Weights of a small GPT-style language model, trained from scratch on English Wikipedia: 7381 steps.
Each number is 500 + 50 x the weight over its row's rms, rounded and kept within 0 to 999. Layers, rows and columns count from 0. Numbers have three digits each. The size before them is the row's rms in percent of the matrix's.

# layer 13 MLP down, 160x640, rms 0.0536, rows 0-159, columns 448-511
148:563482519517502496456516384569558544483527526515514515516520477466495443492638535500495545510454473532538525588491568516516528509549544549477444426541437578346536457542534484483519478583493500
088:525468524496538498499588486424556570441467520508458482376535563512552547528543546498543501561524536509478491552456514445534566493469515471531513431567417591565439507483556489522558489543468401
104:510412586527526610454479441511467560546440538474477458522600543509510429504621513423487517532532562515506474520540549436501429501605517492497493507478580579437496467525462491541477537456539521
095:546464492495511489453491512539544540465491478561557530535417501433462493583557517511453483496504442555485408520577478511543562456506534519461524519429442522502440566501517516447417457490476593
088:483480532550505505550409499416493628564487431447582412546520499526499533446475556486489515479508469531487460492435491448477466516453478389453530576490500555538576552506501525483537428557510477
095:499486449495394572549503515506502471412453524507457509501498530456480507492621537486557469548443563517509461498504477562504503532512516458493497511507504402547560456557542505488524471523476562
104:473475452482475446525499534436546421522504537526472494437473545563502492568385522559453418561520505449581536496663490457563537533550455559546564501488537498530543436508452589549518509572509553
095:540536461545433565556480446465460572535483476397492496461375479502561471475458526536468484402501535504464542507398498542473636489373388479512589513540529482564465531566518669544472451466495498
094:533512531487589448447566475527479357515454469494475532531496558437522426452425452488571483518465405463489412455435490472509463417557432491418565443509568421530516598532501540562398452522519448
095:468489489501551420465445546606455453434415536455439505548455507481531522560530455486515473485428439626533409534462497539540449340486509560411546400466491478543490460461506422538542496415530556
104:410530500502496495538517490621541508452424418503509534493538500530491434467560557557488481455488480506543423546695566559528466414507528434494461447471560439445597476551507558637495534445403478
094:537513486497499558491499481464465511509595548473512507478484481458461572540486481554540461590514448491504494586532438524587502521493476489439473476535443604423442471517645461542550546517471545
089:425537504537406473490435525511505564566469509471355493490498492514480537499459438458442499478493579525531494511538534538466503491471534552441531484515526552551488438495502580494454546412540490
095:472524463521496494427569530611461460417461517554548557558516548372493593580458539527507502528519465503471431499401534467502513575441485524514506424456484477499396475478527587505507459522528398
100:415464523528541564426609517526568487501399497522415501450418494442440460491467509574446541589501454550559556527383432467540476542442518491481455558424554563505547603433399509499499487541507485
108:471480443529496516522464547491520585436532504515390575573452505567526578535440502568498458480500499544536610536515437503453443595477505426477486517525472413501487580487434570445567538469506453
092:424545501464517504515612554407512468566566516495483381593573524520538483428518531562520504650541414511408555434419545459511469445549486458506616452519525571535462542474453509526489437506416468
098:459455574505439558376460534622522484483514478510537485437491557419470534520436445455525526442547508403486477358486476480466426582500491544385476451534475533509540439476525546475532492412476491
103:442469496483545481465453508421439563468491539459528550484521513429572446484466502633575544470409442516553536522409605397478456485491530410510556538528507521513536546527567449489476477550640449
089:595504527584489464491477466440525530478598442535548389558514475486521527455425493454487517418506522466462490505483563557500474480525496499476534579487465613477486444564388493470481461501543496
100:541508547518343533486536432343468514487485471453545495404493492537514519638470545481540475441528577500629521446463567517550628536431481554448483517544482646531611529515524440477497488575460448
090:537450487512541391497564519507537528537532555591524504566521460529505441499463499475491499512584623600543605471466560408562556460510448512502425450527554560508491447462427426491497508525557413
091:533531487524568538501570499554489467585514517474458523515543469525479569608516579572499429530469508527496446452431519535535555593402503542540496480493514446494427575428463468432471532528640485
095:620509523502543502482509505596491448479455450497566571452517478580432424673517438557534395439419450540516445498459539435513573485431488472570518493447445517527374452475529437479540471443544366
097:530496498529408491545454464566484492542594484427492560501454503607507493492406469566466542523475535457523393541532457599463487388552487531514547553558464451491539558449537462518516457439599550
115:457508553542430462458466489416488513530488506574471463508500507500487443385496545504488461522434408410559435533400418444487472442528447493480623534550572448499535568556519519517525516536503560
100:512432518504520472519624518423540509497559487588439609397542491525581439559385519485415491362486434576499520550427477619507523498446529420508523501511494521498470462504522562528459466509562459
091:585497532474478472591533451533531559541503389537528518515552450382572467529472558439474560383459528456586570562384496556548439588452508486442524498496486504464402496519517457567467556535595572
093:467596585487596521503644529450464557476551515492564422523523534479472489479535482475467556435521532415418537522490520483503545438448510530450505478445448511549486426465454487552466476473432476
091:499506464476470451470527488542556505503467494439492484424540531401517496465508517515444434596571548417575351537489630465519508528533473577459580557460487429515489399557470426431502449500426472
097:599448559490389571495488543481478492472489465503418527406582533457535484491526480524548448380512482535584487455417469517409383534432509433512519558463597539529519600584435421415485547461503539
090:477530459479401463455440524551506471479512459451462449523466476488615412436567501553470582451435527620521522422570526534501384631468483513567504539451436463464464522489501493539462494516529548
114:443543522576586459417540541429461419485601482517544488467543516523468467451470554425572484534504505517465505500513529536582544559616449371459492576489559389494594509527425531525470494536447434
107:500424443509653512512505509524507472493527524467491528523440451429529493541487468406534523517525519450545406585552560506466457456571504437513523593508418560446502512529547492521509434474426483
094:544498432439509485499495480548514434542531506549446439483463521444418526454551448524601463588474483427550497383589446536483598450417517490590534483503546463509467532434510485383529497486439578
105:550358549439533485429461598534450472531570642553514472507464512467557506495485409520513591523535453539575513485472422462524435544524540504519537534453504438481408583454513462446518456479497425
104:483466541471537548451593463531533459473506481494488577397491528441590507566370536409553456603451485479510620494538501445452486491522521590534475502417513531527409513471467520487518520456361567
099:444503541496484519417512481543506481496461516491387595500494463435449546444463480446449510503425486540462465451519510542492474535526513474475491532521597541525409447494519495607514567530526464
091:506508542494485535540423506673575561492485468414468542450469554438498497481537472454518496470518480525483492484573403580467438553506564503539464540512494529537407482473502487435518442492447524
100:530455475472436526582483557547442540496564439502568472412504400554511541446550510550531435550594505445457572497643539485478488484548577475525516495429584410482562444504498515463482383524536503
096:493545485474398521441465555537522531506480570490608438517577530541379504406532496448483525394420423496456439490501558491453527505460473473484568452514463541502509518554470573483527540523493509
100:436476483540566534464649481464508508513484510519515527472447446518521443458463525443538460546503520545503466489561531479494492536465488628504492529508532484537489445499491473524491528540523429
098:561638476525508533570571532571433533502513548465499478513430471594402447507434422614496447437490506498423442429512497462477616404497575445526521519545457507550498506553547514545509450502422538
086:500562501495562554509536467517507458463472452548439434483438440465522495496310468468470474548560526609496456528408541551512544510509565541607499580467493637472540499381538575506569407484454545
113:436620474502633458439422534543444540501539491502431497496516506560538571449402552503429501476560537490497583473485474649529439423509477517468499476540514499432532465501472510487541436475490571
093:514493439522566515485466462553539495421408462473504441519483551553485491484479482560485509507564449550477527518446546453446485555569458380544537544477492461456442485518579510442449464444473427
095:524527535545520531508592499378512475553532471488520442522491462490477433531493521505551555568493574383519457402513436461473556404558461452496488525540443471481448508490481548468492558501446514
099:470504464524480464508445468541442547452523491476559537466440470565556496503520438543491483487528474475530515564447568463585543488381450490521596631532514509503493477499456517480452517507662419
099:408447458465468508543503465657493398547507483449494498526461507561590516576528437502543499455488515540499629525509484462454520431533503462465477383539461596489501496432474439557443502439567486
098:501558445490532479442575498422479558573575496422506515536529552432543534491418488472560504540512493466519479479485486554580496527596502553600494441532549389587517500493593541483515471477515429
144:506508484503467571552505490378447500472512526503608573468405527559540600556402434539482551439445477525442477530608506480472419496453512446488627525508548414538478526498472523579495524508437431
097:425549452546543449457440557490512454405508535454473461521518496448508483416467508496487512395537501474481539449501546505466483439498514470463472524513541519517564538529555513593512524456617590
099:540540472485470534508435469546494463451531391538498472472512452507456528407483496532465404533540454533478445479521480448537489579517488476554528449481487474474532476523536514449508492523441485
098:433570556507512452525476470560465568502486477479482555396508520535467486550423462494504519476498522532480441419493425502477571458488541403505481461531475424508504555488491567390456372458389430
088:554288565516408493478601491508442481520542514472564569530462530409456524377522510465522411432455585547482529531507542434512546351529504546555548450499535494491607386498484531526512519526548526
097:425416453470595559560465497365456435516575529473524473516491560417530493569581502525503488444534516459509513526507494442481513532575531474565466557407589471535587477483619526503456463505434562
096:564461464443517484421528512577486392494479503474455531558433451474507520453428459529530402621441447448484568451478433394481402556484576530418590494468438501557488558528422501473516399434475488
090:477489506466499481529418503428542547488467497529521553462557532597435499543595510551581519467477549460466468460498567490458465585464456419457448541503491540518509562503415479490444548541417507
097:457524486555504521485585452434418480519525492550486504575553486468476413521396530506560485502522498468495471492454495504478655510490521479498420555509492524552556511506547531597532500486477445
102:480512449510414526510447503470556512430520497517532558517512475485475473520423560533567537477512610516482521482554496513497517556475434505551487580449506544428478523511499414467517529465527404
095:490456496480395581438513515520489517561457439557423482405443539545524523484485465522508499467463475491587439518535493554517545383570422480477518513430486412492490460463557519505498552454476499
098:530417512487494504473542540447515587467491496493546665496443518470425480483625538485510503571481493512566520483562497551556431528582471492543425541544485504473437455500429520444549578487552392
106:552578524560642473542361485403533464513498516489514439490485501628526449491483561398547513491494495497507535524486464647480569452573461522555424442491524436506440501543506459548425489544425586
106:516525442521560451522474466388530527467415526542519563539640510484550498432360533505515428418485536563452540516345486481491388496537423525586494537516510545511577456487485525486579496466422478
127:476531476406545477400494452512486497477402457528409444572432459523597521533512568436556501528544500475562537547465524538560520508533503466538431473523523493447595552505495481400539463501435499
082:483441547466482519486477586521489564503546489489425519395530492527497552531534442533421519447511544509559591451688508438458486581491504501440429512471383499538582570522521518392558512494571505
107:620505544508434470479491449518509555488514481525468522470498500447523452528539522583510512458467520412424518581418607498556489520464524489473535538469469480435524408491495472528533573521419460
128:523584436536593486487482514533518506533434639551454505516447491452497486455456518516494529509539564490452531483444495515500432544565603554464505483563452535527517499527533472588498473487428501
100:463497529478506579445544520543432416534460474455479532542486508452470559575537505562484582594436566458505394503542503436469620487554500521560533401508467579547541485493471429445576545559547530
103:496563470463449556536461480518401437471508506487563519516469461516430442524513510480575558499498498473482497506474475397494506521521476540520524522497540500494519462493528514477496490559555443
093:464525521452451533471486516609427464530446486452436558441560481522462457475550478492444478444453440525460557433551495575483479439499524516519435390497461494447382536472589500550532561497484548
103:494510479492462529540546426546538516471512481496412450565485504523495430523651494385531419513521516505398519492537517448505548353510445471467487394504523605496512507438497451551477500514534525
098:508522596482562467472424439448518426448417504489469528466547519419488372439659497451494603539574480552520452574545510477499481514541545492504544522501495556501490498542535443426466612553532534
091:554487514511572524460498416416496427562464558479510425561424507464505430441501461494462490487520507483482617540499444490485600526502466506569561553482479506459522477414495484471448519509446466
098:469583518480545475465587538367504410478455603522451505470444523537531498514536515442497457533529490499489463484471523502468539589525518477570380510497488594486419476525529440444429524471455496
097:471525497506504459448442464391602506486546509490557458567373495485540517554534568551479535553463455419490410533553534487461425494476516468421519492501545485545483561521508459550519472553531499
094:476410491448540495472527573518496485472510541491595512448499524452503567492468493575505489545518488494480554544629535343525513540492485530511459545498655466480473579472477482496455529513524509
109:524520435514418530423455526549473528494430478532523553538460535497582441564611483462521486451544470464539488620452523444438537451589448535437464494452487470464469532466526511493480560486476450
098:520458497533571470503446494300530536576421529578511478461529550459489587413488587505467526539533449464490606457522371504554443404437518504498581471487462467544561491517552419442533411576540475
107:394501490445528470496515544488532608541516565441549481532541490529567615553646507490433520420564473516459481399623447534493430481454524458495467477473387404484398507470507412505513525447577578
099:500526535502573497489594477445510510582501587491462430510439553474428485484410464525426512466559512459513541568464459636479449499491490405501559567503430521543413590450471483477473457508551513
097:513534483509576436561527530402492464494503494486579467598499536476395526472482469527422509609409522476481430440563519449459554525490484543617523509476481515479493514452515471484494492428459503
100:550576444495421508485470486421523402394500524497490522458533464543502479563394518474573432417543494540521427513532429528580537530548546465477461445456397449510462502519512518420546441532594480
101:575422496389473454499444474489462494555518488446484514494505448487471516517431531449478487502565467462471516529461470457530456532452541583397569367471582620530408448553448437449526469505500553
095:510564527490543475517472482561535540563548521467555547450457491517373487439492525503475482490543597502471503491544521459484529431524488561535501496491473488532551483537450446564443487510472533
092:421456479472412532483468504478552579452489547479457434460441447497437542512431541469452541467615556508517502460478551519569513511443504454434561470437566583472443530502438497467446470555473469
101:488499500494572460499434548572476495485496479464627418698573521497558582428478487532483528480505516468504461482476449470504448473583430478531402490515529484535519458536489433594511529517428439
109:501563520540427498578524505441511532452429549563507658529498471542554445485575537523538536447515543565497574583451509539466472562404521481480476471511443503523367469479536551541455522496549474
096:484469450484542540500500465466530500503469459537563537508438535393529480461537536386588508568488488547532536554454478546503612535633468536478459412473542538473458499519460469424494502547438487
090:592504499520464518510451516539491512560486452538498526487505458440521487706507521509474511442513509445394493496495410581512521547467486496527476436448511432480459510491444468453453531515504501
098:443493497489541538531553477437436527497470515534505411548563512466516504460568505506475461552438436488427522427612518586407451579492496459412478536470514508491468496491467508440541541556586509
112:483431495555558467497499463451571577533468450534479467509519513594518485476534526420493517511469532447480530568491489557493542415518525474510471509511553504522583511520453514458571541525454499
135:468504483456530468526480635445501493567517502490366513514604537515542414553612516480468474532587582498472484505402505499552512485490550568491378553503535382528557488538543524449533468492626614
099:517495482438482444637540556451482455435521504522413569460374430372507490525614537525458451501499395383583556488636508472540437470386550556492445520547490464445560531472477536433501543519554527
102:537450492453504541593433517348531470447542474509496502559412468449561562381538486578603584560488456540531323489581510567489520483585560625497565332429480515535398468519531582518495595527547559
088:501677506470495513512538453456528567542468535521467512519615524493502559573483506458521540589494514532515550506477477483583467558503526501533497477468432456469471509475576546451571568560492476
102:573654451448586510548513452528487574429492475493495609552568460443529592465454485514458497512540478478404483494477463473464479502502478482494487477484480550552490431521524425599458517499522422
104:512511514422372532509585559645512499540534496480481512512423465485502420481532426556502439654435482429480519463472453440520482599562409443453379493488573566502493479475488502549512501470503426
098:396356525487488545476487516427511482525440507532536458507480572531628553477479528479508519588564555502490598537544580532562475539490527568472549538497507576472390466534485472396547451503534469
112:540428375481383447536474502474537473494577521463485532542528503503492468457632470508500560495445429495481478501544516524483470503465478513475414409449444522483541517482451581434484531494548500
100:518520486491566430414419438616529511551473524578529459512551473416512445419477510461556510411502483503528560506413481479415463494473516460439427505515587464446481477464530395561496494445494507
087:473555554529489476429490495414430443496478538513476539446552514490555555583486476515496527460499481524491547442551531470499445510494501504431413476445550499500470507436536585450564479518506525
095:556483467560457412467469547523513423473488477509546495497480454481484561466552523455482416517439555538493470397536523507528578494397416470604496519615598551523470544512467570447528540487564530
096:510482477451578563485465467446545551484522485574462543544476510561468568520502503501516482536566562447519422576501522507559510616512554487570476477545535448411511493516486478358548364486609479
095:526345499446472506592597516483475506496463489503457414493530573445490469438469508543605509575504411485493475433425511500499411507501555513467483500503455439509472485477487531486497470512652612
088:537478501511593489470555460493487479485485451476657534458485483588553480524512490476436484600541511541547581439452606533503497464562525554462475472592493496547632536455518410535508498470408493
106:443561545482528531586509576581422548476588489513544562504550507521463527467452439450491507461514482599494632461535543542496471545399526576535531494477403585476509485483510407475486446444566498
103:518543503548538544505497501487530459497463485418611528466420507616520490545463535418444482641540510495449503542394514449478512498552395592556493530525486506487567511519429477496532532490477493
102:486379552539451516520519556474452610457543485522429454612548518605407563515570522568530506510460492531513375596661514607476660400445539370467529583513516533492520609502465469483509541511660603
121:506465543541512484509500453521499525465408517473521431529517503474494420435519436483527509433495429458455441539511538471507477480545439522508429510543519529491595521526469416558447558455460543
100:478527461514524458460579481595420450544502529544487514563554510528538486459438491478491520567420462581427457503453452483527456511493526470514493506474532526522546505506499474469511512517372471
092:537392559573407436444503521408470503496525495497500414575534558563522461569423586501488522519442504482484546439454598440529449370477500408550581545497523497475505535507490590568544575575502490
113:473583465483436459570461520322488606534472571475571499535572511522487514465491496516381518433498487533541492526531504638489585543538521524489460477533478464595496424576545569446506491441495466
102:534503475552469503455405488383525475482539452527512436470519466508444459530523522555515547394505413594491490554412579381505472551430436467469538556475532462494487467589516438566522506553418557
099:517560476530514387557362514597452530496647518459560544472465508482511601447597509504499459429470546455534514544540411495542484461593499481479603483531557499510547417542527370484481509507440558
103:538474587480476539499578448632518541473536468475448494448606470532457584510480470467435487347458526475509508496511499422499561514417607486599528490532537526496540474486481443527467531500548573
095:417487495476462486531506504488521516508526483543556455452494476523511536517536472478438476370456439442436547365505536532496398509507468490536495444505403517521596472483509576435509624494555466
096:509539475437399505466532569531459497465536485530491464508438518619496462461581431508512463470554485613487518435519431522493430573513528493550510553515493487502586515501498525593510576515488479
095:579445539489429476498515442545559536576547502489491491497385557517390563548468460482513480324454521486560515469454429484462433516522496536451520413450477542493496517450469513423518492473427422
094:485457503492592493461441504578508521463573514489529427510497558486434497506474530486495581567535539541529567540492477416464549469522500523472513490430427537479463498515473514561448502470564468
102:563455401512462534556523497614485522537471519493558455500442468446496559503425450513539585558473517441464566586396522604424531458519538479489569537477429436452453522548532564466418477447428498
113:444536518478587512515466503387501375470488549439481480440580526536580563384464527416567555494568528487542590458466445635452477544539533454591400443542403463464507500523464431528475483504458488
092:466507467471517488476515527526554477581513521553586487442475482459465548510572508520502522626523620573547505521521438453547405547498502488543491426532599524515487473480411403455500460450496489
097:520530486518559514475555514502516457485518540517481478478514470531459537494682480496522488544537488450506495464622479519458532467495460592527502433558419484500566480438557545520475478457541574
089:553528555548508508461528449494474489493454497488346450476585504497479488486486558473455438391546431403476429500429426509431416557435463520451511560551532610439507527554463491526531531523478467
095:564505540519466454515454479474525526548476432496519496561534458414491496487489509501553501478569582512581498502527432535401537527431514516547450562525523493493572500495479480545455527503507468
096:467474518513512436566474419563532492476491495493539464556448559473480534524433489582490463543488477512582511443345416512531475554344492557526532493513522451478541568455587420506494496496468482
102:495507581546452554481440445425558462537466502442585501478492464513444485469557504519500492387443497484488455499486448485482457438455522447603472558517533347468520422441435524494477554564565586
096:504539560485417522518540501554474448489480494454457524497471470461512462528483469435523601550465414513483550386565474542488506375493490530460511558551458517531582432468451611667453496478598528
102:469452518526435488498555544512502543511561454469447581499587501445445518575589456521613486491450533472457472539446519478481507446577490566536505471500501524563526444527463543669501515496521506
102:523425459528564584412421558517483393551559523523543501429452491482422530520460523515509392533516517551554484512435622504519460419521516488489468499502474532495575450474445499555502432558415578
104:452624454497509528595494550560517543493533478509589516542451513541509538525465471504449460624439488477501468488510460437432348512533438543467578541560564486493515439470549481487482346471472441
093:492460518514391442483349548471532486550507490490528406402507569550519577412435468463498523473536453487495574529551565514444492611561498448493399495511502581463513528531556665447538457497470479
114:480561530503588516490599435491521504568562499517484445531503455517548371445484566480523509497452465514556408540421509460528603498490497519408472490551479583472516492490508485609487444518455496
102:430502535555421542585543400488477467532388471514537524539584507539510531480599524510499518514483469455501455543556528552519580600410519505499508379524447432531601439454511468553456485496479451
093:531446471437532521492484441570515432508474485427496473537506484503529481592611475465458426487483485508468500494423423469370549522538460481477477511460500529482390533514494481436468520468462376
110:531493517489476558539604514580508453487521397474569483469455442508572440584487521504437555446543561526481531503433503532522550467427396496526475367449491409443549563502490558554501461525494516
103:543495484520428532485480491451524539506546544528446564543484497582461497592567524541457483472598477535500463489538439496551490549462500434446536481495459440521375577558534532456488529518417495
107:439538485494533476403479468482468484566552437476408429501559452429372432504499391476459526564479586473472337563327529447469403558480525469540550525524482453481570578477495432463467503464538568
096:456578520472600504506539500578539444511466511559475579484525532560472472546478544601453470517606374476605553586552487539504521498532555432496451488425395557526471502468519537415513551520471593
087:495533502517555584576421546387557523537503483526514566461529506634597491461506533551555457426490488568566598514600516503566490465466426535516438503395590475547418489524440495505528424485590482
089:508436577477532500484524580477514475554551474512498502529543471517538511558601497479392525507487506439478563445588565506535378538502544538458516474563476640513520579556604496445541486525460603
092:499447528530486469394371460489478497466504415543528430458561481599428569396531458492472549518494548469467611399551514496491411537405490414513547492493515474469396445592460477592534515525430514
095:396509487463598442619551529468475542556519515469456547604530483503495505506585442473483531538451487484432427451614504546479592450515498505540470419575508522467477573451496583454478525490494574
101:486566562551552541589484553494497557509489548542530513482539492493439437483442468479423531431477484508442667469448501471456537449510488431478483518549458578491526386546497594621480505525503563
101:581440527525426484524491463507504548469452391494499418502492475521438468437530587530469565479465522526435514538540518485486512453420528545538551586478559473491486437517488430483548615552530543
103:527494549537391489511524499407491437499453509519418480425566540541528469578488543514508406509536546494506464483456501467457536458431483599447388459494447534461429490572494511435530474550520508
100:467457462521451465512458474443518561453490511507591463530522435534499574440533550466518507466432531464549455505419470529509478490515526462526486556541452444503465504493527601519442478524467511
088:477530499520466580566518568688525555424515484482464492434469560582566516484470467511539525474492516466478551427518496559501534429502555521531622544492535403511437452461483596508521543437435493
097:573441505489489415470564488556484523474431538514547383478568508481443449458516427464515477566457482513596460560477497505549595479515460461495547528455521467469489598398550599485479477474451454
096:485505498434564455522583519629505445476509479535463548502476409503603555545430483463467476500502471553520492509456516387503574477535550592408517526494453429467490518418525528498478545491481502
097:505614439512612487457555511646479447494514473506467494499550517344476494503318434576528451520497509477502500486418513572518488553561515516498460609489524406538518530469532531500506541399422595
105:501526532552539472492434456456504552527507450469434546487463476467466556559487477506519513515467535439441411479474439389494514476472447532457528521546468548519554533484444448558532485542527475
111:442503475481447518532492580467465472548463479510557461481565475532489577572422475434495538613547499489519507472467448568529430550530564520542490550542437430502503519520565506466478539522499516
097:482444446492567472504519473564518486478532510494479490529499483426452509417472473480561510543450517468419529499493460460490541519545548471485550560562531588445492401476513581407466484464520516
105:553389497551475540387468457478493512444474543507420406549458531522484471484439514439526506517480474512449477566607535455454636528530434536543422476468528441463508493542462494491449433491443431
089:465605508500472481618482463537488498509459547431478573508467440366519483518568523470433543401475500514413449571633506512518525556517523544458513515521498481592510546479528476551486574527471522
090:588495469449432491468577463443568522487510486505577538441424510469508474480560557488499417478494603505540489602510500505602492488445570517496569562433465563539509483548497442453558567489550634
100:562507480582526466563407482555496518526443511533540466550533474523562490586480528572548537498531493462518516532511473545531557491489563561521455510483551351502477498526509494505509399492545499
100:424543423469502522588405541447506426444586485512478578521452435626484512507553523470506507484488538568506522497577469531561578508476451567529504485552548530467542572496523483529513503511494492